{"num_key_value_heads": 4, "positions": "rope", "qk_norm": true, "init": "normal", "learning_rate": 0.0112, "lr_head": 0.0211}
Each number is 500 + 50 x the weight over its row's rms, rounded and kept within 0 to 999. Layers, rows and columns count from 0. Numbers have three digits each. The size before them is the row's rms in percent of the matrix's.

# layer 9 attention value, 256x224, rms 0.232, rows 156-191, columns 112-223
139:563420473482560571470494562392559549473465486563503449527498507439540506492522524547465573525438498498512502507477516472536457526563499589467447454512558455469541463535430476550471464478490491474456524567527490533538560594506461543474536502413517563514566494479477501402510490473541470432448493490507573545593604588612494457538526507587
154:374535555439574467528510546578499482482533510532638514451478490510510533422494580521575395549459407400421506489486490481466464542447463474472534534499425545502496529499479521528448502471536555469485502545511546451552520460510441493555497561510547508537525464498527545497526489567427494450541415441460508490362439482387549513517469532530
143:480535498454543490451519453494474490520517579493513485525552384471586527436407535533488485524532487474551512565590540495369592538550513505510480505476487496538446483523426497558540487499425525495570476410465476476550432548546508443479510413491543527496579495565467491496493448540440507513415463550505516454518483510491510508371545471587
139:473360507503525480461441523470539493517510560597525452494565393521561501487443565478497491514550439445516509434504370483594542485396586501438490473486546391493509344576482475470461572539474580432473506488562579439469540483563523556566466568523431540537536528499551597481517487469580523521510435541457513547437600540495515501603582535509
156:499549428588421558495489545495429398460488482477441514588479510547533588448417439559552479459444519517548586448506603513466493490560577499539486460512446518488550618406387513525508441486483469494534500592439479480504474467490415419448623426443510408522534540458449535497528567481506548430554554497483558514452421358589572483461543507491
149:516535404543517466523447426443526430510523412465494588477509433544511490530570459465592457435471530452470525445472474462578512395494572499524492544494523540490538484487527412502485408533497503558456409480424523426452506453422570451524502514508474498560455548494539596447521493462493531550571493518397495565479457448539476456374363491432
153:567530571488458486552524468586472577473443441441469549512443488527400476530463471483526560507550585613502509493498494436535521489570467487478511502489472474461531586471476485439542540426428533586555525466513443532455470447535587491520483476458546542437473437473475500595483581441486508550466564519543492471493487493506442491521439459450
138:487494460341435466493490542520449407448556507506479465450576547525522419564535423532478489602467488539459503524483449510471469492456548386529485520456467480513493494385516553459541457567545551394463509578494503437512452479489488469485520515574500420471443544475596462547453449553569517507447470519491458543453522355459444511483529459547
141:414502505492441520527553501423522590477440508486455491623553550443583513494478485516497476459502479564490486500575615394451516439510544411597440491514478616460477504465466487573500458434454501428567502496384541555526566549571392441447598566422455536497489576514481576473543501501515460371502575517507562486495529381496561502426511449546
144:605600468530482384502543408495468465514594465460455536572426484495452501468492387553567457465518578502472478457497572521499504455513459552533454488419442519460592626507459506517526588430433448516536409414473470445436550483475572526521526448369629498527487472480469500563485524505505488469522510526486494394490410469437433491371429531611
151:499459463445459492500460456520417430552619552505503511504491417507404496555526419520430535548517658573543535582560542612434504556572480510429487413462500484516538518528478426491515550556534447509484493512463483478437541557509561468462461434544594509480521417565488450439547455552484547590430472577438533531533440437493464511493519486612
148:452491458415447533552471458497524552461572547423461517449503463527473574498534454471545505431392448542494498539474591349450462445483589500547512585519538525484479490425460553536547485506576484505555489473496519422481574445483467443471522460488474503524489511438447560459570474469565522466477529480383495458548444471410555628433518506519
148:514539570494516496521543562542482421450508452565479472487477576518440528353499471471525489459530510491562530524484567499536543518494468511537470511536585508459520479548470433488545571502493532491507562517514527573424529487393467478448613472539555572470476464493519408423517468471603519533420612510485451491512571463549546524400404494463
149:464571421529534457574564493438561530490522495445442516472439402542559489547519491530535404562453573453445529438534539544503517434441532506600447585602495550463525529580518548475551532499508424528472485379403516442542463462439464403540608524450410417540476637500510613465475507536491598499524422474403512510455469495473480548549505497465
154:393426521540481502605450560497476504464538558532504459491412532512474512581486525570480521515536590604477515493538398499565490614612521543520538418504446483549509446528516492588520539526596481412426557517493522416499521399552493543587458546556509462481503369547508432497493472578511520476513521531582562452513557505494522458561570599508
128:441444544525477484530500462470542574457415502520504493476512462490559488610535451512480478459485495573493526539514534497500503498546582473527583499593527597563454456450537408459543481492583444469485513537419557495504406426417470380587477444601400507486441543514515540481447496453397458461462576421581496496526468507511463578484542503516
144:471538412516481427531478533465501456543515468392447538520519427498586544503539453560488546510533525510492470431541563578502495399462537515538483627462482451505529465488478507498543556542527438463484441424416477403510459449502514454544501454518441548503462480505580500487555441453514488512526496590376508448443398474484479355440446518568
138:495484547420600487546560556515583531420449521455546474508530519607536407493490463454520518523371504459447486417540484508555503485524540439489445523559451455464509477460516474452529537497447540576496553462486562507462503491529529458544553430520433591473455531482578490450480493436458455547425517504516390468444499429485478443552482473441
128:536501540499584451442467544549544519506535431519521531478561517504492415447476530459541531509582434528478469458502422517567535515460535496391417474530704474564483405524456474503425590517482573483522569493506563452495523551433540509504567553573480520582448539547549501495455437455557518501499494507509517601470544562533495463453408576423
131:416468502404477479566520376373468625481510534524485473536439504519495505516486466488522508438595583546546461500687468425488432560531496588498530452505455414500562477542522463508566522478521514529456530473471514531507565538510496511491519446464510514504483417486433450430584426438586465497511514565464625429565509509477458489536559494598
142:480505435484485418523548501484531505545524494480499511393413483519493442492532549510591383610477495425440453464513542553492461413395494509458429554449476469505533432455525576422452520485496502565439495428515561426552429522454524457500514500558430538575421548540532498529512440550513555541580451490406475498406517525503504458572439623478
147:483443516500590481508495532588439436522494411390491471480556536463490559494419449464515467411453535410597574495362572569472517517527542415428482524434475519540486494473471423477461499428466558612548516512473503499417558550518548420483517477562510444552527387523515472503432499518527483534446531511564392548430420426590507472483451466430
141:543497520426495551483467433485514497566559519500527538539487502464448513505528530454510536488520485460519449587524467422490474492475461457470580554458516496521517506478570493591515472474487488499571395492557512446460572511524621503493406467428525635566498430452430519550540504492404471561542524514425503485540507640572472398501449499513
150:463464505507534452593435548472501481463531437521558550509564499485486537439502508449499527406485421431484556431463522473508450624463594494486493495578621543502442433349473404495458529496436604564516482571448548461470584514460485553506493463548481550521505502443647486418547490510510527521505548552516446541418475460545536471459430489528
139:457467474515408542466540572514475592464428530542453508558526547463585481527536517447458551477607488541540523447558449515451539632533523533555542486607498496498383513465486528556512491514500620464531556446468521541434556626586401431537498496555489484487511447440475421516521501543476504467451490554631459516604573552570491517514552440530
145:481513596516488494503548612556469511451451456624492483516522608412472535557495530554508468491424536581528550512456532557502488485530478528502407378429492485508568509501481471448558526512545571518487554625414460605464470509492587468458460513417595532454502417450502478528509478526472477504492518458615530530484486445450415475426532427494
151:496452420560539541638467497518520424520453411469533510480544436541458570434411541532516517525440466489523591413486540470585498510480545491519479526479531423470454415544483536514472472494595512599517561508432512453548465428564393503545542525515465514503451611477594599470542527534508553504528550493474446642379418445502565511507536546443
150:459509414482469487455515498453482446515513522589602564511513474560485555450524535486553442573534476409505509491524488511599444482406498427564535566589529582458499459458573510436471500527438555564440477523561441441507480464488379469538480558514480530545458521486522606509603455548474601533541423517385536514432523464432560512485530502506
150:407529599543485569525534503443481515487445522449586553554475457553502576510444541564452588540515518501570489516576476473514494549582428563503516537428416447426521518428520479538553429510539494553563484534489489548506505481564469525476452488525493607467488504456407524508530504543458560425511539518455608514519470482501499370533573454573
138:548429504477471531413484505629527502446486521450514472462526472509487537447472559408485510429517506478510499603444437518570457500415533485468469573526487537509449454502517442466505485533489497480440446571558507535510617547557545542435525435565518599569486472477499533431428538433525453568453488433484437432569463479499552506518484529496
133:529500476451463526524586492516444498497538571518568504515457515478441505497442384510507489552549513531564572483477556551477531554494473518505523508537430556471470630532431479445543474510443521503540539606484436537413489500351499451504526377481495459431551463457507514447492541521571576493527526477611504433546512516552512484551556436553
153:510520401597478513540468449596480507527501479465484568537449556533526553515500536471514445474486476485453431398455482377583559473475535483527465531482519505435523524504483503583460463471504527499557508481457524409492449475524469552504496581505401527437485509505512583540596582567500508432533491424425474514486478485478519605490388471321
150:476495469476488529454540456245552585520534523467487488480500498489572491543572519497501518505535482450463481535568422373539442478493545526606547549553523556480520487499581524524479394454506441439448393446525534486575522495532474534487494545475452461564496512537493503501517529467474440444511466499502563488562498548446524457465523455572
149:400497477506446547563469599397564529406452458512481560514610510510483447567528498546458527569455519543430584472520488457454432531527556504600450553620443512460478459405564520464549476507540397457400566520409494525537441415424463451496542568526384428468500535542514571478514466520478576389489520518514532568523521444508449464569558456535
140:525513492564525521493519420543546536473445465502512385537558453531498542445545541452560485424463525508527474528433506472545478486474518486527519571563576565427477493549505457522418496476517469465489493430537492511519489523477383504542572576506393591515512596486475532539451577483514520515583531459532478526571569528588607491566548559393
129:597457431491513452481591516474494539429480613544514500494459459534538505557475537514408569607574523541441547531522492489518449555366451496473513530538465505568446456524513475495501521580553439460463554512573522558585494529503388443490538439524462489470512434410502496498493416468530516532482503488447488436487581596565564544487559523491
# layer 9 attention output (transposed), 256x224, rms 0.362, rows 156-191, columns 112-223
097:513487555497479437527514516493538449455379520444548446444513546496542591458450565411507471446477457432558444423539495496595401546578601452511398556477547533554449475519332481432503532488540476531411582481510547496489461524534566527392505480463588452440526456534517485420565496464488417423503459570536529471526468557451514500446431524494
100:543550472517479442458542507568556486441477461507559506468470503552414530360584531519547520482492514548622496417539492482567553457546509526478553540466450504481489409409465513472592402486481447518530478483517511417433404452557483473463491464571520485558477530547470405494449506491453476418534443510590566444473612559472496431491456526473
089:507473500488541572575591600518528437570520519516486527525460469523545546513540534520503501524571478544548473544535456478504573475523517445416455534522436474620591475415527468503429534568512573564528553476465447460426501579560463484499488506529486449514557496541595439570479551384549456451505434613414472551489397475462449470492422452546
097:566474498584465487427560485493531568583419380431557464524466452475461592499433581417519521493583552456516452443458444518547548562437447491498400467525493477586505480547405435488517445589441513537495540504500475609475515455468513509443464513516474470444572477538403542477494498501542501461521509393383543508489578508453499485528436500520
094:498567486425520559459561465478467520490540527566486527512430437526511422456451350501511447478422500501447457497489508510605504397404514542455556460575513544436470445527485402424428481542436555471585553435508469576548460454396499507488533402392483505449493505549459475486564561531504513595498477508558521434565600326554545535536509437466
093:428528477432481480507535468478396458498479440548547531534385525496494486532480473522496551499483476479562464556524515494412439477483442478619374495528444489479465617495515431570519453510437509424491399485551470464600504492523488451563448538500547543460631505559449508566537551502427450472358547532503479472602503584519500542490440463525
100:574478619468523489536562553499469519498573564539471433514476442588521466564498472425479507539509546455551514444523547562444565541527453480590517464511468452443567424527515553446492529483587480522570516486453593572553528512523540491491413523570592601552445547494501515513458490556521495499393583555497465409533450498457458587473447451468
088:549456472470547454526405488483437478374500611548582439412567418512490471475512436427465489472561465520384551518472462507544596421410469509562506471444464503490504502482487539488526486500518476458422429528483518547426455458464555561505483499440466485542507463528557371573417497571522503588560396474603553491510471453435474495499519526506
086:541602444544576448519536505487517492474456404507500527549399504470458495536484361483478438456413531547415454523531488450492542438505511499485470478516467531535366542503535330559434500456569557506564553470469482552532538448510527534359585513438518482472523481481530599530591497431475482472357522496536487564399510476503548508444447505507
085:464526537434525476484480469527482470532582634485479442501521496557514475582521406558536526450481434548537494515443424468485462499496436576480405501491491489459512457480481500532583556555489562490581497579499441482457492500441486512490518538583539561539422445465447550504544462501522411433498438587536399500445523513415525488540507413519
096:513545472422551575465441422389500463569483577535576495580411421519529550519528435543489540410457531496485457579501510476401548472424567523428542459441439554500532513440519500510428510561507517569535568624433484435438446529481513554451403548566538571516539466548464416549399535519510586446534406560474461519498467477479517472499500437488
099:445453437504575514585390415525492516390417490442523390467426533494519478516513488499435588492509494513549458487457459370534550486496522501557521490478422514391395584441538502524535482468481532462513550441586495438541445561495455573510476471481501526473596462447606619460424452488569474531472474469437570534434568481570530513525433495552
086:530520561487567502551484424474483470472409387550479506544465460552592436527472518537499497501442470460482539502544505469543455411512488490482496485487422488484415473554560523535465515520492531393473462562414426532522577530451451552488570403489480502502520537443514540480422518457546497448450511454459461603609545467453526580525483447502
088:552536509561483493513522535587478555485463440460498522536434535469506518532388499445548527462507495527585402531519527559481521506505580454471429514583483544565541647500434431515417499478409459494525566469475533511534527484473547449473432564511538539454588503513478435557523540569515489599578452478453515491558528425478458547547503590600
093:432593528559428427497481444509466533550465452491507429541530431518477501471623442592483547467469542467471541530508563449485454565505452522515531578466456404539484430518525458413470472521523466560450506477533551445508511513558425598588420583514381564514588410452444463453510457416487587517567401544539561525502565446490513412491478464518
088:469490474585404522498513514586482484493458464496484381535462459504531428512527483472470525541488518541479457485429540526357520371448527538567513548530543515544463560472576339556550459490423474468416398474611577459511470493522454580500489577494522525500645471526473584542500485481477549526513577492468537547478494464564454511488565497532
094:536501592445543516492511564395545535555417534432525488563448567472489436460479426513562515461477521503551438618534486593543494465454437433473382490466466538586479538468565437550423486447488477600504459497412515513483544513518468549463455426444508522426642534517530493503510506509519523428384452451511485413517448495487403489468500464490
094:555473566480523437538505519412503480522403520509559549472588541470498488524432444521529604507434514477624506457485479561487555440520474404538469528486528526505408500469439559519556519551459474491451418474405546515429483520536503458515430447469493563512539487505400459517475531569601431469432512449515480574522529543438446583481516506469
083:569521527447470468550516516580557500532525396520510525475471497587417472404379513528515501597539400515382513516517482574452424472564528371528551437519468464524473510542484493507475515526502498489557457546410473485486546509465499552445482443500465482498517438430463630552410460521529520412484466561506493480454543514574549447506521548562
088:494484500495507433511512425383555521474476552432496426505449539533527485574467540551543505461444521476574476578502483464464533430515507513558481490479507562395417533500473607501504493578522550525466548432503517488481578453487553590480452606584503521480490508553473597486644494432588455555442457550464533508473595472434539483560532513491
095:423489432381516513485472472511499566431530520451537448478616573496507478373363500435618542506494510569477444558551514475496585492538458502396461502463452641505498448527473514546512551526500493515435419465446515424489486433506515545472472566553500445492404408488500523510565510517526428517523454495590496503453532499564485474507444479559
095:448562482476544567515461472480488471490398497583595453534436447557487421518527443575462577477373559495507443483478508480461559481534519568429527429451438567452441560473421593461506549534481529576583470405405497550453427542519539442508527461495522581525542469517487460493510480503392567526552600550498488514417574601596461524512449457533
094:547435504413602428498510541454545476532550495436404506505511473493557648495485506614515538521511505522472578521503445495579604531511473463416541560429434520431500487494553519484529451476492501424528428447506457458499438513572516510529459561586569466575380593510501451498507367500455453522537545539490452551504416497534409504443488443528
104:511519481479558410541567512465428487528475491491598526459479580527559505596453502462380545570452547509548518493539512428532502407496545499572568563541498548581393534534539436509476522464518463493469440532456483495465553540508430549480492466431505595444578484399553569496491429495455574472553567493558550523581622538526565465511485511537
089:531513470582432490522544552544479461406523448471500584526424500495464448458625506493543518500589513568448513528475450500436496431484597531525597522511463487469565561479518540525502514469562479549541458495528511477433518421499508357491527394496442402471510448467494490414529551493519511469527489452441555491461557491482553551470607577506
095:502546451588518522501558514560533481431463422574512494550449507564543436497562474479498441475406477541458530464534480551599430476492482497536539405547384558491475532467498513507509492482547464452595530576441504522482497501476532534463512509596478590456591435508514586434408411395508543536499484504564469554498472504486429550453488471442
094:544466450515505527500507577564452529462441441567496520615516508516500447425556403513566496510530566552453494406557565520579578466461499553521574584504509539448444503520472540475403480466376535468584585457411566537502472525521465530569469510460521482472487583511450520489540503577471545601463555457461593432466527484472501464528482541420
097:502466483474484355438484537484483517437474433505483585509536576494457477486480492460520459525523526480477524474554575481614500534411487523580520566598445472552450487515510494520478452504509540547542395520465419554461461437538434468544497476489583446550472462605552487453525489511486489575521507542521495467464559489460521459483415456607
098:517447575516488478479473458383533489540499549417496572567420480348507493483446500489546458381482543623558551486566495495503502514585380454468474521471529535506536524516468545535455470516569522500510488404446477500534579441512518509494517446500487558502496620539497433414513457431490463458374601490502510480468519443486528526427514484487
081:523499512566500463458585479468487607521415467482476413441440483527446461460442544498504593638530470491414571456449490492569467533564526529511463495533488474395508509534470545443538507429463434593560436501508536529609548458535502470518430444618491521542589551481488488539487533498494480504467574451401448507429533485533490506518490534470
081:531398568509474512536481527401431484465468488593421493525476493493549459402478398470503504412523546416591547398448517504510468550513610497487522522557571537484596447536511485465457582466445541429513612393478529428451476534456564499542464469467447535424473473464509558489419553507511483654536438538489484479531583488427463588520562481452
098:521493457498451507548478450532477619491443546466469511514479471514531445535557510517489519474534446480404492492515539575573356507498526487630440572495435518396453556423537602554522411488483413570498452375529544510496474496486490444524568507463510395495500448563474459569506497600462475444422524475525513543581464537513599541501468558489
097:428536527544456441477481439470470540471449487436534507450530480455444588560518525536474437503508454485562466552523479452517477538538460542483386580545438492422493530462379492485573451433510512495460482602576507451553510484544461453496509599493514515586568550497486482462643440527494503525512530552489514541528498470494504443495487490516
092:432466495567523486565457549448454496486468484528480471493472548477431483522460439464478545485503528468525484485423503591520558365465594602523526521548474445584485580467450429520442417591517492566474455580448547483530566422503450440618452459507515493492536486577532515540470379559529576484409513488618570571579527524509488432419515465537
093:532508513543469572426572513561505519453485411505540474542446505591466485382471493515492529567537590502625494476438520480510561517474540517454489517501499504476471515532399495475498465403416437481409492420519518516527510437525487528479477504433530450525476573477501572494518499514488598539458592443420506453457574483501616486592475496541
086:579432449539520489447458590475523569541534501464424448479632534499488464431469527520446490610494566463510589532537389469522556567432552402451520475542460536473441465584506470466594480437519503509502487528502501501488569501477481597560482455472411490444484446419425524399468539490459409511495545503514428450475563425497495468532519572523
# layer 9 attention query, 256x224, rms 0.166, rows 192-218, columns 112-223
020:481389434434494549450580463427470483465540519385514535490530478435436481569592477443549514474551526540634502537451475543375534547536398410528582444584518471572570506451492435494489532443527465530472562487534559391429473549513449540508563496547490582498542435446535485462408555557511443578486489523388490472523536512537579485556449432580
014:549365526515591446480516483530562542498478469548504497606527468539445466521513468512431484401442516573507484570516461468460462486537532492467511423438630537556506575618444455533468541460533498472522523566449500536493434444451502517397504444559556512552444501439515484465489512528528469481473433589626477437506550468439436541479532478628
026:520519610562486477498417491556554483533522480661442458541457548574509515425451524538435490510445524463398506462492557440581382507480587550497406484386558499462402509518457551519469526574488527480483434486447418587540490394499507501551491440460467439542444570552488491547560466455488589455493534462557547501423496514485385554412545561510
022:439481458521515513509547482494408569468479501388547573491523433444434509572523447464508561452516538522555449533526413602413614497481510537497618553544547521534521490554498477446445582469441569495524561575571550414495535568472455515444515500540567518455487461441498473438446511557499441547470488483436521501563504472619625418539473472453
032:467527566476496439512443498535533505520547459618411480513436535590556470425411521555461452552504475480447528503432533482590404523512507430498421461427442496422468528498463564528537510530545452508524436489419438607580408413533574497566518501447492482536504548493511506570533499494508488456538518526581511439432514530389390539466518557521
040:514495422471516548429546500476465472469484564383592557546544492410441539606572469439519470439544554542601507549516480547384612498504466524509546507570554492566562494481553468498486509491477525471462572511547555396399590524475444528461489478528575538459553469465472504452504510536518493525478479477414527515556515451595554458516467517508
041:462521539516490480545458502475518496502469430598396423456481551584537459430418522542490517570452473392400517440489534487615397502462545475528460523507428497428429454519440515516524473522490454556523467476481438575566342529502588497534541576502421466502408534497491516527468496496455496493497550547524453519425500488455476537491501468418
048:488522418501479516496504544526496483491490562413588538556524427404515534584547521466508506451548512569584528546526450522407606535463482564444517515474515530553579495439558455441495447507467502517482551485537546425462606575492437479442431454511586473417562501546495504451515512522508530464504474481483549522552444536579532438519498558492
039:461577519494542460442464529567520527519519604486573525474522429414565585541454464495526482437567487589500486550530491539490566472453532554488510508423474553487548514505531546472486449520515488430536496506492480498494605432562439480439488450487545474456504518603554468499552482502536580486487477518551611552493491473509483480459490540610
046:433573469499523563489477501531491561545506567389605537539515365402553517591510500471495512459501515599528501524483455543445612517427510540503529510456515515501563513470545503451480418508466522523525557428530517462479634553480448501437492498507553485419528484544478500458502500508541563477501454526486526559507411519596556502512506590535
039:568542514433499445456520511485520417421601492561458470366516590485501501472496519496521451497549499491548509554523556561476513429517481543556465426489447457485546599570548515570528532537556430392460454591458514557504524416501447518512487480438544595557514564510577472545528516517533485520475512496485545475524586510405440415510485414515
047:514571469466481430473516488548519461452561531498494520435530531474558544541541542492503485453566488578529504550569500555440538421492485564565494502451460494473551600604596529559531469526517413402466485544506527562493608400502415504489460509442565551497524575569559511527575504542555565490456515484497560509524540530461514473448479480512
048:500424514544554512507503481512519486587441492525462537588461500580402446500471467515457545527495542385491548421444426498529503576507455438436487536527457455542422419448466417446475540565476629625518528426498478497483488539441537496594571458559461371543478478389487545497485507504455463515507503450510426447471519558507520564474537502545
048:554569560532484440478420477530464536429527448564456469398535565502574543498587536544548507513535476542477442564532556510577417479507590618567498502453454518496474496567484598454489481491563476402455465596502491538535391430515481499433485549468480550530489556563531467563554445484486522488466544475483522556542526467479479420444495456431
044:498521506543539455634463520552539497522474515545478511412489495601444491425386525511526570548449474512425476429458508495538507463451529481488461562436552567478568491615462552545588419446512494520578492460527460529534608436536490483527495466486477423446427550536508523492539482526539486516534444521543524439502493481501509526391519620428
068:504597531450449529485465421486528481446595420517460511458561567434564550466617475497532487488467414526506467514478540550505424457526591581580508486431468504456510493563486568522501477496529470371516518607536478576467447512554430502403483590464515565475482506529586471502529473487501527543503555469447502520512463478418589509450563517393
068:572454504491502523511594410473497498491450401378493508367499546587544487588502590486446493435567513444522499529482556458501461456521459617612517512588515541575561562462581466539468484494463500529408482480491538530523452422470474485496450563502553475471614537499419513529519479537494554461485525488490589572519554522497498452548542365554
091:595465596490489586556553502563523498524539514459521589469547515539478469586572449546540537505519448463485476487417507538476527474574420497516489515550524457514571476474505530541527467557416587567473543439431468501492446424504496433552470538539419456516507520464498411557402556486445420393499466501507581501474569548499437420497488422551
104:507520509551475486527489475445527506470542559521485443443448524547523506581390451577475540454578473490474426564490458432558426473429501479492511461557491490471536569440522500446527535434471504460441439555570421541601491524447513505563467537485447533539478462536486474472543421507408598388545475524429455525413493514567448487420467470518
139:408423542481506448524524501507416502479484458562553462495506480519448601429524499399522521543489542448434608459521536411505434570584471415505474543412418467501548431584525568582610522544378478489555493509597527568405459590536611512469463500509479413459599531534597515477526539487531479502457595530588518518501509509466533537513456485460
152:493444537456475476425526547490461514443500554479441466407529547563523501542489659487479470575557454539525503465555468488565483461484487516478562528515562470508370527460426542579458480443513555495566470371414478577523450489478509471477587478538543562506386462594476508450569560481464558554601472529527564469500564490521496434600482402528
136:507512515476514502458562549349383573394418440529522432514546508447423513440527495514486463477489504600579513543527482473363546518453434522377529488547445526456477524452531495496482490493487527478481500400425559507496522450518508502563517510532442506431402604484562544526509479463550438544461505492499426561531413462495436520594471472577
132:507559425559476527402507499420559569515547565542497478520543485475468403498444480574463487481426490455556592553576469461551484454476565462471550515498554607462528489528538472486502453461566430491520477465495488572572615498423488520521451480603465502401460599497489442476525481472556530569474603550478567479503409477479508427469456504476
142:482446414414580495502515561455474448549484424459451460578593503509509515507426559515575525420597560574534494491530426519511425433520557443472429548528455459551573493485491497449466553504491497500452615518529492500523461497504461464547530582548495535496420461373604483521479491464466589440537457417541453513589489456539469445464519545502
149:467486624553457524475432451534398525564413481582546506414497483529553500580546467522436499441564478446476508554452475502564524545502527433551421574527517512551657413519504493552574453511463477455546543472505441486433538538548514550417509419477562516475523521511525501462471444469464515537583450540506453444470475484586568480406524466535
145:465523579518368497509429494426496512477458483430526454547535476494492423553541604553495526561484503526499437547482462527502546573495525493582586473367592458436597473389553442526446497437499466541469460464529609454425458491515517497471470482509496495562468462522540435516471472526574590542502435533594465545559434446494414542555572552590
144:495481484383544456500463585446519456516471493505516513489489441524479444493477567512575535507490517519564483565461539508478562555470491505480606486450509378505555429442484602506480516468445510540563472487557411537564507560479448414536395522473552462587379488555498501529550461508509555336462507460538493450501476543506467546501422524452
# layer 9 attention key, 256x224, rms 0.176, rows 192-217, columns 112-223
023:551514522525474375445510504499403485460476500479578519563524572553632605479496362531468424588436480483489482466534464501497420468523495496473497481543547482515504553592553552575412484495540522445507538540535548490513566530541526483482389542503476499500480473478519438544494508507570581422531527500461495473497530446590463434514482449480
017:503492551496394389488520505508413460434495509466559535474486558473645626478476434545425432536503548439454482462521455525496417459479507528493478553546587478534504527527531537525478449521494425491535537550596514534547566497483510542522385494504457496502452428557517514519504516501546587425483524497483547419526505481601458464510564493480
020:440524485440509577549491494470558478512498552462442520389472484486430458597590512472462515411617499494459509457485472483461530541422555550556508532477509562463481524430506497500572468506469472572520522507520482488429506492449435478455475528564525531450577516519490581442543495428352490573496435397598467517490482610473525508432585546421
026:537502491512511446459539530525480504420475446521542459610525539475542578408437481517538426604373480480522504518469542521553439448575466393497523502494539481492532508606542511468458473501523482457514521476455519561541521484486543536502473510483494468543429444482529439537457511559623510422511525584427503489501504435527449486546362421595
022:403425563471436522531494518507514431507502537495531531392460443527530502569540449497446507368618506506450473485518477493446467483437582615501536518554577460489461515426442523512502471601501479547530510544589508475479604470447463508438478480498512548512530514579529508478507513447433518500486515379542511485467534561585508501426630572584
029:543539471476577479531467405535540595617471430505474475559541448535443428424537504514518570515449554499500592510532517466551532525518481500500482469535455466545491458517538540435531566416510508554471433480451466514450381581528489472552553548513488490436480512505456516489451493524522495582524510597533398522474481481346560507596430453495
030:487411523505453525470522595460439370394514523542502485491470602473538521531436489494454474520544415468537442552445526483465442468457448502515541525395520515521552522540520510581504467518558519437521543517542521463568574511438485541420413421478494489537510479487519510526608564470466504448523540456468601429549469503581505550407572548451
043:537531528508490485500533410566498645589534528476540475414492415467483511490507518477495519355543559623476471516578490530505581558490519473512534497539364500480442577355505565506479517525488488514494439505469454508446495374574457449578587568503540520527561513558502474506484419479524461564453476609539507582442570534453459501497500468636
034:544545525531527488522530507546523598524545517479575429458494450474478517476506548433554500369486524621494471528601540475509594528429496491484499520516378533452470557426430608500523498538470435534511485531417510556444541343589488444493549544498503492544526498534509424487514440484494463544505435613568452558437523478478428477504503503590
037:570504525554455492437531593545463417523584532578594455446467512470496495496442537483532535440596517623500487553519501530512577510473462538514548498489434501452480606449523595527546518507487413406457441606457511538475516388533474484492479563498530511505491517586560439557588484440508456531457466661516594502451562450544478456439449469600
032:558543470527575471508507499540608596585490444448507447507502437443503490428537494447541510401454577502497464457564500421452576515460527487487479499525401519512441492402429559571497477506465527573529492448430521576418521432568457424500514565592473479512573505501528496495455449455460545540472417587614415594490507560480461454485488526522
046:557534506532511468472532528538528554562557512508557405430496433408511527414492510443559543421529538617519472494555471496508598521494507542525510484564429528499467562414440605547528492530480431492464434570440519580455522362607485450517475573565483497480536519584549459494523470456477512573459410662564482560461515427504461415476471486586
043:437461486395480600535423525445559458482506465530482499533512483505458439514512529462475506548429488440512520489534509512476471472507508473453543510458555487487510428453498454474527495510510542523512516455509498460534444658383521493438507404509504572495461553415452535459500627505422439517545518444474438465523429636470493611497610524395
041:511505416577500564535528443491562516536535522520440465463559405467432513582579521400559479477547484587560503466447531434463589555461508495610467457482403468449469538509494520568541485512505453549503467475430487561426520441567511505547567528518480434501502487519580598505510390558354521587481458499515525559487498483489513523462480568554
049:505458379437402515496565482491581479534481478552518495444491418573567506473390511528520552487536577479453475463562426478474522621566469458463516539514528620568532562563490589456547535488477504498546564497567571398474494494550530578523466492598485474455495497454586478451571507485516516556490420521472430426494591520567601435569500490493
070:558509436573528591576540537485619470529547551576501440402578449442474530568506528437536525406526534569502509498520548448491632519374497525601457503515534535489501533496428583462543529513487483486474479505421492582472498380605460478582518467476489449504501485510522476495538422498486526594449464575498525498519500466540471456487525544516
068:497508539543509459562441530561553453498526479473515485525488620512430504550523535508472500497447492505561482518510538467525493508575436508571453574531423450564463504442526548616517518563572521570417460532516451466520532329485473460513423596542518543488455474611475535492520496356549524552535506551582479523497451428405586497466483504451
098:519498554505533534492493512466563463542542502549469527454538487478506515617531497548468540479497484525527488510555386474528491404507519516581517539476503480581470414462449508517574520481466560599541555569488532535468502478497455443649424509613535475558453607495512427469501554549500494461495466536486455479498491541551598409488438394508
108:535489427623505483457456457420513546470529597465527477499508418558514707576607470483427463501500409409569518521417539567541519499485520425548509439453527497520494449450484489582537599431536469535481439543569529467488479507512550540437475570511535489593442513558487499578423368474489574534609472506490448603483451522531523525436546453440
137:436517511481471430573446470526431463459530479534489373479569569500453552470542597490499418512502534499475535485588414420412449558516577581487499554450519464479529588439487477450652509528433398527507577442537451537570505532518563495493505458579511480543471569525518486506485586505479474579464575441532506522474514600499453497464536490501
146:440462426408512523463516495542496567458470503513503488480478582437534453456535491489426503530484442595578531459511481556536498448552543594491565464506468496458493527483534573609529462458511582489418505389405475568462522430474466484520606430508560501414457453526505579437466529464486533538522537467529540482441470559474551484560460381515
135:478525513410500510468483521508436497438467466517467419462481471475437654514453589454398517523485533540546445423445469479481503498536523656421452512588505517391448521447536544520568542485400535480528507493461562527497479486488466503525536538461469563462409580552490499487523382469576473576438534500533510496537413515537433494488475503502
137:502522536522477499419525480425575545461588574507466519568534533427541545554510540434514505483439473603523518546518532461603477522413481459505412596515537542473531490535575458529509485440521550479599527512511557482542508438457505494480455468492504551402555602581536527418490468446482616472473568513466541397543597511533455478492461504433
138:466503425470603471449487535439454475549525482540455510516513565489468543559464569441570506506597510500566592454507469492453487484439541518620539516478575571562528491533469433471397529426518555521377562466474505492550440485587542537537469511494580527452485459431504477582555622524498573505484399492590427493510444494478565479455583483502
146:526438524461528518497511499574482476532433491484523541510518378582612462628495490559470538425610468552480474589483539480473531539534491512544388601495544470522537405519479516537564416487533486413471520509495413539488540536531444562484503557495526469595447480419513548545498378396414547525563384532506469500556491530509545485458518441543
141:505491510500513538490462522502418475427492469460490489498539431467474540434525492511460640578518455503431529496502502476443464509475534557500566507490532587538684439439629619504547521509536558389437487393582534543454492474472444556455530498503471597529580454522514497472493511460475500605518401392524518496497429436502431445484563458486